python train.py --positions="learned" --parallel_block=false --init_std_qkv=0.0625 --seq_len=256 --dataset="wikipedia_en"
Each number is 128 + 32 x the weight over its row's rms, rounded and kept within 0 to 255. Layers, rows and columns count from 0. Numbers have three digits each. The size before them is the row's rms in percent of the matrix's.

# q: layer 2 attention query, 64x64, rms 0.137, rows 49-63, columns 0-63
# k: layer 2 attention key, 64x64, rms 0.14, rows 49-63, columns 0-63
# v: layer 2 attention value, 64x64, rms 0.107, rows 0-63, columns 0-63
# o: layer 2 attention output (transposed), 64x64, rms 0.135, rows 0-63, columns 0-63
# up: layer 2 MLP up, 256x64, rms 0.246, rows 0-20, columns 0-63
# down: layer 2 MLP down (transposed), 256x64, rms 0.106, rows 0-20, columns 0-63
q49 089:131104174105176098149125117154129157118185138149115167105092111122119159160108161080164121114113134092129130101158081177186135060083111094083053144149119122171102122160173082073134103130181133
k49 079:154106098093080139123099136158096139159127116127080128093190139136177134131061156109132131126138156163152171126104132213080108132143106128128158124070133169112146158113118206158044103166147136
q50 093:123114102082075095130078143160132183183090127200132106084130171168116081083140115078099157166150159152096184085169114114130137103184129092112122135140166142171074160107124153153129144134154119
k50 089:091174133159107080127182134151152183095128127122108143126110111135144159191093207136107111166107094145100117172102098140140176043112102113146125118068137147073165090123126146091120114156115071
q51 097:143180146188153059102089145137119129090062130151134095155146072099112116133126103110145142064128162148129140121045093134119113135131141110127080167171183133131124132207185162141117165131129111
k51 094:107107162082121158155176064116175129168161152083139102135107147128126157140122129121103133151152193119136116091154162121140095102134159174137158106079114145146157112116015079126084093184104102
q52 109:116182115136090077132127127156121166123086078089179115106140085168090145098100112156111104077173191151118149086104210092124139126110195111161160174119166132127130119140162136152127134103070157
k52 112:088084209098184117194134116147180083075117117183181149102113154092107130158142123090089134158141164082166156147137094086124136110143119167144092124099133093112161127159097098102107173144121091
q53 078:081114138103107115159123090149140148158117140137158100063091121214086112084126104143128092164182133151082135168097123121155139172167115212121110150167183126131081101133134179156134181112120141
k53 078:086107191078141109120094102086119151107119157131172105202128134141143118114090213083134139121148163115115150142136074118160141083209122109172105165134128161159144087122149126120108139160102060
q54 110:133108169118134131127152107158118092157130165110110126084173159064134154156157116179094139126086063125207086131136149151143117140152129082082124138113135131118132225062156067111110146110155154
k54 111:159151081172119169114139131112135115107100108105101110097138114108191116200107093138133103120080176146094101050149121118121186149104135076131118052164142103165106150174142134177183142135098155
q55 094:112099151150119130159148141154156137104187131074118108130088181084132121128090145120128151136145080149109185195131068146075116080102157161125125114069107093075217158130159123113133140162093151
k55 090:170135136131179123112103122173146103128107156159108176129149061150137152116079145143126111124115120123176105131094142151159081139124157098133090182124104106217116065075100179161127097089196161
q56 104:145138168063077116160166200090126092187111169129186116157117083135125131098128118128082068195105132087186084115134115107123108127170170185124132119115098139124117137113160153111130184122119150
k56 094:085151162145115106109132157118105187142143190060123141177151139149135113084155123068151124196107142132144094137131119106208167112165095157149133063150102076098135109121158137154149197119110128
q57 079:141127087084141188096112173127116172127152147137099149139141186111114115109155134060154173138110080057173120182148150155113097088177070166127129084110162107118171151078114181117113103112130124
k57 080:099137100199129059103115151167119145118181128115084075165181116150117129114060103153149093189116082170050109139165127131107097139119177072117108164147142142122133134110168133143167100115140137
q58 081:153108134112153147161158107157133081116087170134093109126110191136141188110180140150180113166145071094168107187055101140136148151149117150126094146115116092067120117117131083074091125088089165
k58 087:144092172115110142102157134064123124145147115154105140141143069167118122122099145060149140098037115131121110089155153128125118146168170109116158100186080143180064188129118180162177129139134136
q59 102:095211162115140113138162087118158147096141122143197108158182097132163155171150102169125122129139170093113120110082092142104116135117174075078110095117158097133097050110140107135109145154156062
k59 109:161053157098176134202112099102131191182104152100103128106101149103134097138134140105122165119138147157164115124107158147073090141170077125124130062112129079082104104168083153167145138149170138
q60 093:184076163085129133092123079095105053153136133117123118146176104118122143185127123149124108138173160117147127106122128130090119110140203142099148161151069091166123220105121135133131086097077166
k60 100:140185075171096123098156117167159113139121061097129131121097129084123141072139133157043072080079136167149083155150125102113158129122147164197131087158167143135128136133114135152153188125106147
q61 092:095209102108093108127139137122152178129108119111148129170146120146136059121063150100114155070104135128132171195091121116110132084110127112167092140136117102138165084167174191158127167164075097
k61 097:135114151134195116165120097143170150166153119142159172178159125169099162142085104068154149148180135114193128126115109108117077160143103139133117140054125057120136100081104086122119088136142066
q62 101:092151086097186104104110087164179146119117116155088163113162112132052146144131144078113138121112140073145169126155153100100129089174134151104098149095223119174106122144186163146114132125088156
k62 111:067071164183155137125169132189154174136200134120102114116137150148155125106071143117162137129199153171119145136151062135074145125121153119103058109112122134103115080137106117120137109111127063
q63 108:092111129224136134075189064118159117126185089101102117144155132126145128110131094187091149143150165164092144156071135126151117177109140088112114122104082128126133118141075081097139118174177114
k63 113:198049101050147195126123128110137109140076133119165166097073092108136154161182149178132116123134120135112106084145148127130127179127106140143145144162130130094087118147113163126127084128161207
v0 111:152153168057110153154093151144124079118126134111151074172126116151108113093128108088153112174125130200131168123122091135144133163138137115107151141112140098220145089132111077080105090212161131
o0 104:073107118104136173146142157114094091162235156129181152118137141144076141090128159067129133167164177073142118079079159132110122143125164120119109105139098135160127109145101139133092055157110147
v1 098:081167127071148137115168057144053089123108124121169079173128122146140061154159165117162121109145156148082157096132136108106108122152157081113081103127109097096108142144109151203130181162138107
o1 105:084115086204164141151168081139180170179133142132144189118094085119122145172134130123117155156117094127093103057155136153080187123124091115135101112147118151125075142121100113089078101122184152
v2 087:112113096099164129116093133143107181128142106196093170103121100149149091149120120107114138128167151089106135159139160143132060162217124130107128165186097130142181149154065188083080100121111141
o2 083:146103080114095126195118089123157091105143097158151119139124095080128158095126151114124133141123143142178151054145073123125138138127097108087098108193163108139083151122162092159142193141205188
v3 097:181147121135101154160103140066167140182096138102158164074124122104124149143150077121107180095109075078130135159082131100112158059099165119184094152135170125127113077143069151146158109123134169
o3 106:178155142067101134088083098136134121152064052132139129141147111168075129134164098130124125146130142089110160149149134101132168124173155154092115115079165110173097114164100167144207156165083086
v4 089:066153106152142100086093151098108179136123094128145121040080156054196119130067187127091126130124134147076132159112126167123131143150103127100146152188185149136103109095124137141165140117136134
o4 089:175170089140019118150128102178130147089101082146099135171171157085102113090122120099103131132099133097106139136159094101103159156116099132154130154119186135070136146097144160149127209131119162
v5 098:154090136150087131135075155120122086149086157169116108169092176100134123158088116169090109059140183120117093146104166108203122116081141110148174134127138144079162105122144155119111129133182048
o5 083:125088144094145143134138123120197161127164121161067143082116147158081122098160099069127165135112059123161133137150122155194084080168130081143078126131147139125135185103167122124187129072096133
v6 103:153126151164101104086037133080167163111123101127103112054163103153198135099144136105099148173080108180159120115144115088174113138143116102120167134138120114141080157132163137124173117109164193
o6 110:177143159072087160084112076106098104146096058158079105130157168118143085107113146166107147111152169108100159156108145123111085134093139147119142129182130124148161183171074195168116138109094158
v7 094:072144163102160073126085089141137125080183120144117116076149131173159174116168080130143150166100193110132119108111141051145085126143159103100098121152106096127110122088119175112161118115206111
o7 098:117081186136155165157146077089138145130113159137111141122102162156101088169104121132168100123196157139127160064093081134118096194127111103132062127103101104126116117158082103161115218127130147
v8 101:138145098118156170115136085114064131142089143115120097185114114190092117140174109101166199104190116090133160109125099103093143113126147086149085153189113151122176133126158113157095134112214144
o8 102:153117118155106157137133113110170126178092154127165131114095050152080118139111164122120079158150166129149108049141145116174184094104122135083091108195085125200093168139168126101109108144137111
v9 101:110148119129097097129097119119122155122101096172110126139158082161093200170176066139148130163167123040134181164113061087152080128166169127117124154150098144118178077142115156138097106124135110
o9 098:090096156071168131106130044114164099149145158151177092148108077161139074120073124136134104146195161124169138067113097136121122145157136122094101128132181101185102139149171116146104185118129117
v10 106:096121113110144149164204118132107158128129105158111184101107169125142049184119131114137166155133095075127166092114140169084144103123095110098082092158124159132091193161107091108132168066127167
o10 098:161130114202105106168112131128103091132088114100133134166114020139119152124129094160110094134150119171145120106174127125120150119123144199113184176164077083088160107123085117086148115131171165
v11 112:131089116128195133147100136115118067130146100135116127178144158088138095124144198184097075133148166140148110037143128120114157175131110186098169101156086184142079143119106129153132146126078114
o11 119:151130094143120150144138160109102118106148172168068166097109145124236127177133155079139167136119106126158137137092121130114104091129080136121137120143106111046084105128193156103128093092161186
v12 098:076163129114154104142127113114148189142125078142137110116129038162108125219161111134174122102114134089127089126147177045087124129120158115143105118093125154105149184143170143165147143103108175
o12 097:064149092145104098134161080178167145117109109111123109110077105152144139185137086188124106129121125121063166134185108143129187099085115139134107152154196138189092094163157105113087164114116118
v13 109:104169105133165100082123022161109174093149144102109172121105123137094143120131141099147178133205088095097168160148091124126111157184116163135097119201133138115128106143094120101120093147162097
o13 116:140148098175131148142155137139138139125076132158202070179122098105095124121145167140119091128121189131175101053095095128094193126146112069100099140120092122132088178118184105143104171149129097
v14 110:113126130152114160116131052115164078076171152118133210150118157112139106111137148118118120169114121105099135152170160106120114058175134083165046126132071085149123186154114138099118158164126157
o14 093:099158096176187122113153138177096105145101102130155130178122075136156103203163169144144156069101096140121146084140150103102101135154167105102122117149071138139089143151046113130134097077165160
v15 095:141173135093117156141068152108128099080078170179117095168166098125121104151113110091145040175120096108114110132136149103163161132097104100157153129117151103134107196201158122099077154101113103
o15 096:065165064097105087127150120185135152162116111164144085152147135154123133180190099100137186126153144106103141087127151163124115052149152116097156112203155140127119102121142140108095049120122139
v16 118:117124128096151100145201054160049134162131099151099107174105152144133121155114172159126191124171152163081149096161157166142074139095116109078144132160106098150103147136144155143130116053150137
o16 112:100120141213105086116140120108116102122104102140144133082130090093116154142132155125083130179105097159165054138084203108121177107101120133163151162178117164112135198118149079104091159120122163
v17 105:161151085107147142120132149104164096130147142164170165141177139160141080146125071105082160047131133131129128113121232125153154113100164077138124088068146138113124138179089168163102112108116155
o17 105:098131080121134110103098153109211148187094068103139146126127095159093213118153055138131136142042123152085114167138169137140129122161136115112109145158161143135106118141060141106155143142139108
v18 125:088108107136085109099183140162161170123110131137108162140170201112142120128132167107110215123131085159107217146126081171134158175121152108145108102129129140096102058118096117128148103114154082
o18 125:148151145181161126123136128125165162174121105078183122158152063091123142044096130145099111152138159171126087146116148116091150147177122109120107155075097145083198158103081120121105154143117066
v19 089:100131106100133110089123206122169146121105103084131107195165144091142156142178106087085137138067158102145097148149134051138164138123131155122133118115125191165182106078184102126143071113129125
o19 080:117185131118077104114111176153182142103157151096115123087066116160143123105075175125114104113105147117065129152127119151158081073145150134168096194123145157155171059130151122156130146191120093
v20 094:079150142136251114100119105053103099150154160139157139114115097147161190118098119112123145116162109115152106165162121147111105120147130138097129135159112135168157119097124127130121106035102191
o20 102:182056132064106126140115204119128103097083177123084150110120186138133111184138105127120138134120151134197110091095139147190134168133121137093101140138099102113068120115164106112123186158169119
v21 096:158121069131140093105148063159118170151163065122120133136141081134139141087118098079143223115169115110121121132187119116112097103180103104147137124178145147127118085172082155140094129108119197
o21 094:121152107147110142092089130120139081116081053160168103148139097105105153098095170171092063154072162146110114152095187069128156143114113134112162131157179122138105157116155111155108197185146139
v22 094:114075121103134116116096099094143102157113103121130188179176149095121211183112114056121095080125179103121127064172099120092132140125171127127169114123116152138120091164123098168165095124118178
o22 091:131103104100123118137130159105125127092103165114143186130008091166175097125104140120108189138099121132099167184147105100150153090160110110107138174168106106146094141107140163108100194155108166
v23 080:093140131110128082149170078164152155125171089159136177156145094098184127101140111162188223147149130093134124193149153099151088117160134093103124095147103132135163153083056148118119138132148106
o23 091:114099157164207141120155168101139135109113118145113115116143118150151140107113113147098063108171137182173100090074142156138103197135133115123108101094102093086109093170075072157150196136180140
v24 085:123124137106090135206156131160131132137136127148131092224046121137101097146122098194165133138144131126089113148163083095129091101134129094137101156085134124144144092104186124083080132186158100
o24 093:048104164149153128164171133183106085123224143158174110112125088151092104161140160087120074146166112113163108121119161115102094117114174138143139108089165150153130095153147074131131091074121115
v25 062:120099128148161158099066153078081088189039107109150111150071131113142074148123171112102057143165151112132174110109128149133087129161122121111157150188070137148163099144124134127116098128119162
o25 076:166110117063102131145112102146151093148164123151090180102116121123157105119148172077130169156116101067193162076164104135130174082136121113098078128192131087153095159118160168086139093137156166
v26 090:165110104169175109180072127139181142122166156124068153154071124117104117100099132172105145081194102134117126141120130131138149142088121176161132156127123171158080110116062142085088093081124071
o26 092:167149144098140132132151165137100096107136125155127088151181146129096172138179112108158128168094138117204139150072126114121100112146122116068069115079138144082107129127237107124158147088085101
v27 085:214086189127123141108124086132131161154104170062109120105137107201115175149132086055126127108082117179167109130129114117168087144116120123113170144100088111121155123154156075124144089084137128
o27 094:181072205097165127124111117082101106142096139109107136092078163133099117088151144165118155136153145115173121145116107173169115108121181135097126146155061077195157183123097124143124084168099102
v28 089:186128153183190120144103108130169133174126128088095085178142131118106152150175074093110137140093107153151111097146176145135144149107137163162184121091114190072128073121147136107085099063143144
o28 080:151113204071108132140128142131142094106099123153116133101113171118167164145127158144138146156122110086184120171066156126147161100151155143107071177139153075127145105082178136098118090141054063
v29 098:126124168093066133158110116114094118116099107182144085181160160100145104112149140097139214128153115105083167199138117110147147143151149028120163099134117111088131118133094159166121110138178110
o29 092:108086131147132159069162134081162163196134082143178144140145102128146108107121102104057128159201120176124095085069171156140132109152132107137107075157135084096103164157067131135146142153144134
v30 110:146121173123074128144149123174073127103162118091108126079103136146124131082135177134064182081144152117105118181095172119138114154162135140125149141087118071085171161084091169165189086165134122
o30 102:144095150183114154066130091053112156137149103119143135102150189102133135107109101179101133110125067175089098158117099148133125153102113071176122079106118135140117160156112160186202170146147107
v31 096:121121082163121102108140101174109168129154112110142134074115204148151137146117073072122129141098152123134091133127096105127156148208123091168144088120205175058106057165120136127120146146123112
o31 097:102131138199091144181092081166178182126104099171188129171089155128102094114145134124160096115121159133091146146155115121133132118138111116118124154102171046070127102097082146157137155173144070
v32 097:146090177135058100133126082159125094125167070182116143157124135054124161168094192114102125142071128138101124138152133134123119150158160130155196095096116102077121100101078126140148155191147133
o32 097:084096125202161180108167117136094136109174098129118157131125138098203111114096141138072169083146066133097104169105158098106111158158107100154169104132168114080113132134117168154122152067101171
v33 082:153120051144169119146122182158148139093134148131100127187105121122145100101129099150111115152172115075142131141139116152158125092116064156099115148175109191156106125128143150095061127033095080
o33 080:172175143078132090113114151151142066107148150155111094148169106128093154133122145102161087152096129131188128115115120119110043083156138166105138160128160144090166099086225073132133114129160135
v34 096:077134154107053157191115119153123076126113161100138172072166140169165145174173100110149163139103099118175129162105114082178144164162148064141116105094134128108172108151102111088170110123099136
o34 120:113089134125163145129142058108147133152145125146156144095085148175108105118162068159129145125188151141115157105177135147145137129163162140099099137092065071135125105139023135150133098155172065
v35 105:132101125137193112100173116132113174171107123070099173074154163155140181159121167086093108147096137107135142087089130169084105163127155170130141146152125081115108128132098130152201110044107133
o35 105:191120182152096073163066104119119161115024141085114163111101132100168123144135153145149163142135136134156118139131071136124186117134102099079117156136095075110135117122130154134138177202123131
v36 099:200138100126129106147146129108101172108123119139103139097134114126155150179153164116104170074116088080169108179073121166079151117100150158131136108135113124116137139068059187190169090078148116
o36 104:245113140129120180053093118069151176128083110076110150105133113116114172129100116156111148099127093148127107137136098153138126098144064156120114119142144130116133121142154134172182207136117115
v37 093:138148066140173101091151032128139160105131082056155134148114102151133117168108132114196126126170125111158135135123147140127111105098089098082113090191092182178158159167135091151125135103128108
o37 093:136171097183177113088124171136162133131067144092120121128101086148108168117132149131144068133078152119182115102133105155145177095102132127106101205177082087145132167126153066122074139151122166
v38 100:155106138093130128100153154206123117104155135136109137165116101176079157099119115082105123211124110084129135109180140130146125130172110186103151116160143084066083153155199102087167114102131165
o38 086:100138140148089092105106167125115081119140140147170082138127136097122082159113161140108077117131132147082095110103132102083105096150118081151249150177126153153152132129191146175104084168128157
v39 094:128140144076185162157115123098126141136083149185138099189138151083150045154128066104124121078149151118085098083171119103120147114134096103155118125136126188109118108183094150126054163137126109
o39 091:135094075097109153219145160142149120132106128185128156154082072157109157154167116079119159183148111121162139090108106165138133086165135144102129112148140103108093112065146076066142103131183132
v40 113:150166144110166095124169048146109120139143135153142096181082100185087126155093099125190101110172149181113146094146139171106072102093160126138113112091126067151119109148142145126096114174194140
o40 111:063081138133189149147141159131134128145161152100172142122116096129059169157134156122146122143080101100166094112103159130102187147103107092143100144155138184185121166117151082073075152088077135
v41 103:164135153122098110075068086082146113137090093150111097100158120148173140107140108134130107151097164213133149106118145111205079117105158093116132156155086064159104115150086169155145127175175116
o41 107:131115144087168150105108073089139137181096071155088147114147148124129117103117157089140193141137124090133140105076150151109132167132102112117093109183115154165140211162058136153107145087096193
v42 094:140141118129160109131047125104164218080171100130093113067152095151123117141158102138146063101123180148100096121112136111100112168164145156090124169107124163133111197141118169169114139160103090
o42 097:138155106112096121167158067114112147092112139142134111183103145089164142130107117136171163124123138127096190137134023155092099135062090147124099115151187130132102141145165122159104171084110194
v43 121:102161131103127092156132054121057102130136095135114081087171186127137132163140102125149171123143173109154083115093114042150119130121097115139144076158178168182151120181081131114095143132150118
o43 100:059105101185118197144078082085129151119107117163131104099074129185084140133132124156140127138155166146126136097104175158206144106094147160154089167117098076085101136119117117113143162182129121
v44 108:136112135112123114198095132150182149099186104116105156100132128188099160105169066142160144158134134158137163063122105165086148166113168116079111128088106113144065109100138130099167055130153160
o44 099:138115194101123136126158120056073095127152161118212138147119126143137113138104109111177087151187172138138172167080094082083128164106115147122114139112101108143156105179078129151105173110072129
v45 105:091178145132151109077167161119144168086115137151161106120112135129229035116098124132087106141120110163129137124141090192128106142185119130115132095064134123059136122096153150128134154166138116
o45 098:162071137096142176181135146138162152144153142139106158149162130100141132104089107154113115100151098139168070116116080202065084185122119096132154125121142138088176110093069127109118128080196103
v46 080:102107148068108184170091120105163125143119159124110149157135139094201075144136138102106155113094118198040153097184130131145098121144142065105097193119109118139065131156125130121133153115126154
o46 088:154130114119108104184184079159092068135131085166139175144110080112104134133152133112081197193140115114109148134157148094060120136146176179096150125135109167132123152113064126129102091097149175
v47 090:125113118155037141153120202204093125070119108118115095126120177165121151117169113092099114173104172109140166140106092097160204143149109069134123146104126159127133128111169102167146148117145099
o47 096:097155165179108113081135043121140136170185155120155138168123126160108068088083097131161112120155123139038151141161115114139049101133128148149134141145145103118197101115095159154119103139150109
v48 080:055171128082114145104119137096102072172107155091142134144138159062150137068159097144146191137126151129096132154103179088169146098097164132080106130162193125142133170080129092126146118131174107
o48 069:110170120134088075138147168107173175106083120176121112104124147166093116099132107093091121130133149141076108071121182139164162173130153133168091117099060188113091115171063157135162133169121142
v49 095:166124108080123132097113131118054107089098122171108092105203086191147128119126171074133121119159129128175120112137105167112094143142096118119144127179097059172166160169123184138126103112122187
o49 103:164105072079111175081079108060133125150131121100128143091128124086121153121091163150122173117117138147109132099141139130147137090104073125132155113232113161175143191106144126141094142166173177
v50 109:093151166136136105155154073149075165083171137122068116107132201146102165150165075069098154148118146084084121123135088138070118139188147144145111125075153128070131125118157152109110108105171147
o50 107:109082183163067146181139074107096131092115166136226119184071113109127092164076139194140142110175109172110117130110098126125127135104141134155120158125138102119140123087129137125127183135111080
v51 110:148135181121125109100100075151136131092161082126168127143153108143089149113148134103089113148157173112064203119150163110159084152187149102088165134118051103104120116171106161189146106176123137
o51 104:074120129151165119068164091095117099180133122135167148180127121121187109128109125132113134163118108122135119122063074128065141155148146051143127122160170082165071193147118149127096164134127178
v52 104:185077130091172136165178108120153183090158154194126135149144148138124070153076156152121168092141098113101118103144103166087116118089085100106124109151088129127072157167113136120101170061123086
o52 111:176110129175155136144126194113087111136080135084111127145152063101120171160160117118111098159158135185204086140085106135126076105127147154102193116127113102080135153120151051111135122111139167
v53 113:085160171090160141120176135128110101106157166169144099151123112109126108115118128100098182144132088084081163205149123083156135072166115145114087129147139151106096152153084103156102216071105112
o53 115:116106109163153120124142147150136087149132147124100121190155109128078129156118060170078129166128106163097080063116160159117067179171162168123171124084140154079088122097168100112125099140189140
v54 105:075169140147148082109077145119203187117153092101090128112176119102136142132162083119093134162093159129096167099105141077139081152123152147134128173085114168194163108103120126077081101126162125
o54 112:083169169098121110179145072159107084108149128117130093159138102146139153083074150173147114148136176098145153145099099109104103192109199128118059165099172137161152095131125141115100186120080121
v55 086:150104138135156158094145155152084090163102151151145094144101086146074116114146128058151067097108108171171100175156145117125176158176119155162126095097102137090140095128077104164081122159050132
o55 089:126077092125162142137117169137178161153183148112115157118101183100150147125156126111130184107075098111085133089149152176158151112161056134132099086146133121118093094092151121107129056161192079
v56 088:157115125118110129145095130142084142059156111141156060078117151180039141168158142153130112117139134100138099156092115136092177185148115124088142090153121151070155107122188169137153080160122092
o56 092:125135091178067177084139110096160180136160158108193119117109170087137110162133120086162091111162139139110143117139062129149154063111077111189123137134170080133111167135183103171125125136101107
v57 086:095141115178169121127182072142162112111167166054155130154115182163083128130111130171124119110163155128091169133101149094155107093083123098156070149106104155174136103180136122131087162109110056
o57 101:061166148190194077134137120183132120160125157089145110154136111156091150160163119136184101170080133127171119139129134124128125136128198108111070167055119118128121143110134081079105104124107082
v58 124:101132127139133088149090133186150187107084125155084107177101100142204105157125142075144125122120127166119125101186113095150153182114114058191148134105115130100079095107148151123139115076186108
o58 105:134122163135122131164204074195163162160133092172125141130121126152088117132160133130118139158154140103111149131128133132073126068159082086079075129171152133108193094091125107121067170103137073
v59 136:141108079172166129113177174181089105157108145117127143162108096121082178068126164155162033142144157095168088114133130125105154131117099190184123149144128094148136127091125130148107145139066097
o59 140:104155132142148072136097172168125179100132183126100110103141174134177116173147176086181118083085121121117130121137129118147131104130059090132136070111138141109115039118201121121148113158171102
v60 113:087145087091106110112159087071153095130121138156120128152165125122179123146070147204172185096165102143140132118111070128133088074052155119140093123164163116172134123150112131112126181137169092
o60 103:116136081126207169130116148126143137134112126106103110090155068148070156127102119136111110150139153154166095127133191119139119174112140140095146132082083225127134184139129083112089153057096156
v61 103:058161108145145125093083179170133092092118139064164085111140092137166142072094166125129114183145108109153135146110109118161151187160097115139168140176172138099180092108163097086153156117117094
o61 102:104152102123102130145144127174172151132138170155110119111181217133125100125132106113152065142167196109141127076137099125135138150138138054089108123092116085097131081101158145156077094184167089
v62 094:140191112176132117074105093080163174127089124116183154148158132097180123113167098128165081156118120175102185135132114159154137130134159067095124127094108138127085137108124122223107147156138080
o62 096:134159164112179080114165119150153185179051117154126137194148110147186106099134123093129150105130151103150105113086115178071129160143134127104099111151144098106118119159023155109101136096128134
v63 102:157084140154147152140159165126198218143113084078106134120143168124155039157151121112101159169069119086147130078098135108088133124135100119152133126130101195099138157145145100098133166103146139
o63 111:176153183156111132179093113142103093135097101101087131133121073131175136104113160161137069140184135133170148156138074138129104105098189158089138147132113035128181095142098141113163078146124135
up0 086:093119190137103150125122159168118192091099121189150150111084116171076170127128112105086129117069129130146085146091116113105137117203134121151151101069115159125136154150123128150181112126133220
down0 112:132138112111128155143156095123103098144162137129092131113162176121206128082095089129183110123185122099139140082186120128164110127098121107125098158171190098180065189141108084088135125120104073
up1 082:107157107108134123113118163113107059148085160166141085191152095085129099129107192139154148144078203183119102079140103152157154145151093127119110093092149109172152158066154131151114167108170129
down1 116:144117116145107140148131119119135182097169091109092151068104160129148160146139095142083097161169055055180123131154150123138137129165171163097148169188090138094109111185110145129148074127084081
up2 107:140182120126131139108135122115121157172101128100220091161127084107112124115110079190119157112158167141163142093102094132101122125152149097130134154191130138120185193095101138147091200107190104
down2 095:125081163105159070152104094132152064119149160103057132118127187144138130140137121132169107164099128104098152183142099122199140113117109104114127104107206096163058132181173143094138117148107132
up3 099:187114137145134138122182108184167150092169058142139117120107153206118119153070084101157104152128120132138100102122154136084087167162133144150139163119141103146095137127118225189164126134152117
down3 101:147109150119178076088092101095182127139108099152126115092197103171167098171185104140151155133088142112124137126137084074177124159086116159079135145141154201130152129099101103057142110108142119
up4 132:088125070110173141120108113184215120130146115118081132146120057113078153128116124144088132076152125126078131112134116152147103149160148176159133123126109089136054114146128164155132088131218112
down4 098:080167087117119167162139173113154070137087091118178132078120080094158098163113163159146130055129177157157121125109129150206116111123117139164135134135110146080161101084122105164075130115177155
up5 100:147159143118124143119119198184193089099124150107179132132103127088167194093153144130126106082182142086093165138175133115140124183082115168148116139163184135112205146126098138133098153103148147
down5 104:148145121145241121119153099105202105160107115127129110180129102075141135122110192127084112128165113116137118180173115104121155162116093126082102097126120145068067147103163125099120146177120157
up6 142:115086122120097145143098105136174132179137131136133175184125195141055110106167099164088153152154141137078184082132128167124118173066105144145142127111133103150074152070124133120083156143182095
down6 127:069132133112079174129113114091176150152141133110144138067049159170112101086140143174106098185101181159080172081157080161149149151151126079144101133157129126126133099111147159109122156078098132
up7 113:130114110122117127158163153132103115051141175156104136116154151162093114094153169187091107095154084104101121143165117143095065176114194130154109066120201158129161160147130114186146137146091152
down7 088:098173113109173144206163081083114108084129154132116141125135101131135099078098189076139120079113134193149130098159144089092113195121185144163131177144144146142081135101095097137137151094101142
up8 126:110143143080111143131153186171106192167119152134136140155063127196123154144159127114134113149135153128153143125133123165135081017164194141178121138162169125098105149109134151094141138083149165
down8 115:110136158123110138112185165139121131152164122149149105122120114185084147118152063104167070129088185116126123137046112169127119079101148121186088148148145149089084123086171199135083115148111140
up9 090:116159169066117169057145119149140125083089149133151124090133136164113095108054108116094097100146136129131101140179133046155133159137080142127122098075105175182137127150163168145075173132125135
down9 087:118159098141116124124111100153120090112146137150092141199155154112191140123200170167138172165165084157163156130152115102069130124142091112150167110180144097107068091095098114065069124110118122
up10 085:094072181119137117173146134133157174158102132112161114120061091156145161124087122185137169113123125167072107103144183125151133192113163113151175141102134127116145154102079198070147134115101173
down10 081:117143102136185095097122159143074089110161117136179157114183159075133115103163163080231106145112152120146107128103063088098102188086131098104102137148122167145108135138104141167157132153107110
up11 082:146138156112151072097096179138095118126137075161144093168125123085073160196139117140158166130092186138123113108142075153082042115134093140145139111085147132133125098089144159191128143103082150
down11 090:129083106153046132154144050190168174125149166147112115133111106132163050085124193134128141141115103057138125122154113138160165181117156123126120134168114145095101147103127115139173076119144109
up12 100:120230161111154100109163096102124129143129123115110124134107166162141139110068139047151057157081104130187199157128092144135109096171137129093146139128129118151130170153129149172100163123090133
down12 090:113144061174080183160107146159167112122074136120096150108113145115151163182119130112119108093104147205165149195092119122133161129161137083104149139117093120127146156109116072155075069178114108
up13 096:143130143159118226138138157116123146083138193123068125182095136123137099162113085131069120116086118137132124131154108108113139145142113121136174072104157178123126171098204116095063117141178112
down13 085:088115116074165067137120140122089156105146043125154138153184105125122164107135162116156134152121139130176095138085150154093161075136114173100125157138118115114156095166104079125220162140072138
up14 084:077125149147102167109145073107114155189129139185142102085137142152139075175150090126067136071087104168132133128119139075093138108132206074109119110128142153169188129117143111112145175112129171
down14 079:108124194161146135147089062073186131171096149148094187166094126139130135132135155129141208044124105127123138152155154096111096133099122106080129149098095161133166060119128148141142088102128127
up15 085:139107104153159181179070110116164149146186099121153155156143064106118117096129122109136115164108093125152071108152097100113196074121117096169117082124144144068070171154135119166152164151168113
down15 099:124138134117105074089169115152131095086129171143032127087105141154126139160098134211122139105138105099125184131143150153134110166128166171077140128101103102212164110141117129077138160081110125
up16 104:146095102091072088117118151143087086088126160147119168146162123198092164173181136141120120167115174139108095094105171086126179115184114195120097135130070156169137129151157141171137160139104097
down16 108:101118104143168140167164114073144090193145110121171104157049145172150107087094086110164118098116107072147118147157126164158112163110181113121170129102155165165084135133088156052116141146113140
up17 071:146172050172114099099122125078175124097150088087073078115134131099122129094103122135170115107103111098131154164106075095153099125098133146151083184068129157123125145147194117064114173125122110
down17 061:148209138143119109091186102120075084104140129186101138127173109174094177144178130117095108114092132118138094112119158061156149208168143116144105113106079112142083081136112125095130126134123085
up18 120:106121082177158126145120160104122126108143188124183113152172162115078152159174077148150119158113146120086100061122144116161108118167148156172201147128160112128096134123084151186137106129203165
down18 103:118097185104134190090124139190107145132175055151153171148127170098163117161145152149109096133084091067139144106104136102126152160078103102124114131161143138111083156125156076095145053148166118
up19 089:141161075055099110084163149182085112149106154164176173198090142148133059158142128115077125118161142145092164131112145171132078110163134127119163163123141120087169122122164101124109105172167124
down19 087:152110105081162130104169107152118115069164119098109161130151200142139063172158113133110079132125166121115132100112145159110115203104125175128083149097137165131083156170169093103111057147129177
up20 110:133120100118108079154149072224147154119207113131116132130077121110124131093095131101105180124181160111110134132148135153140174107123165162163129119135091081050134126111119132141148129120176206
down20 104:170119089149167129123137155060157122106076127153160101110147120107110145118182110187113053085135136120112161115183090153105173171175093093094127151112156156202125111157124093120072151124134096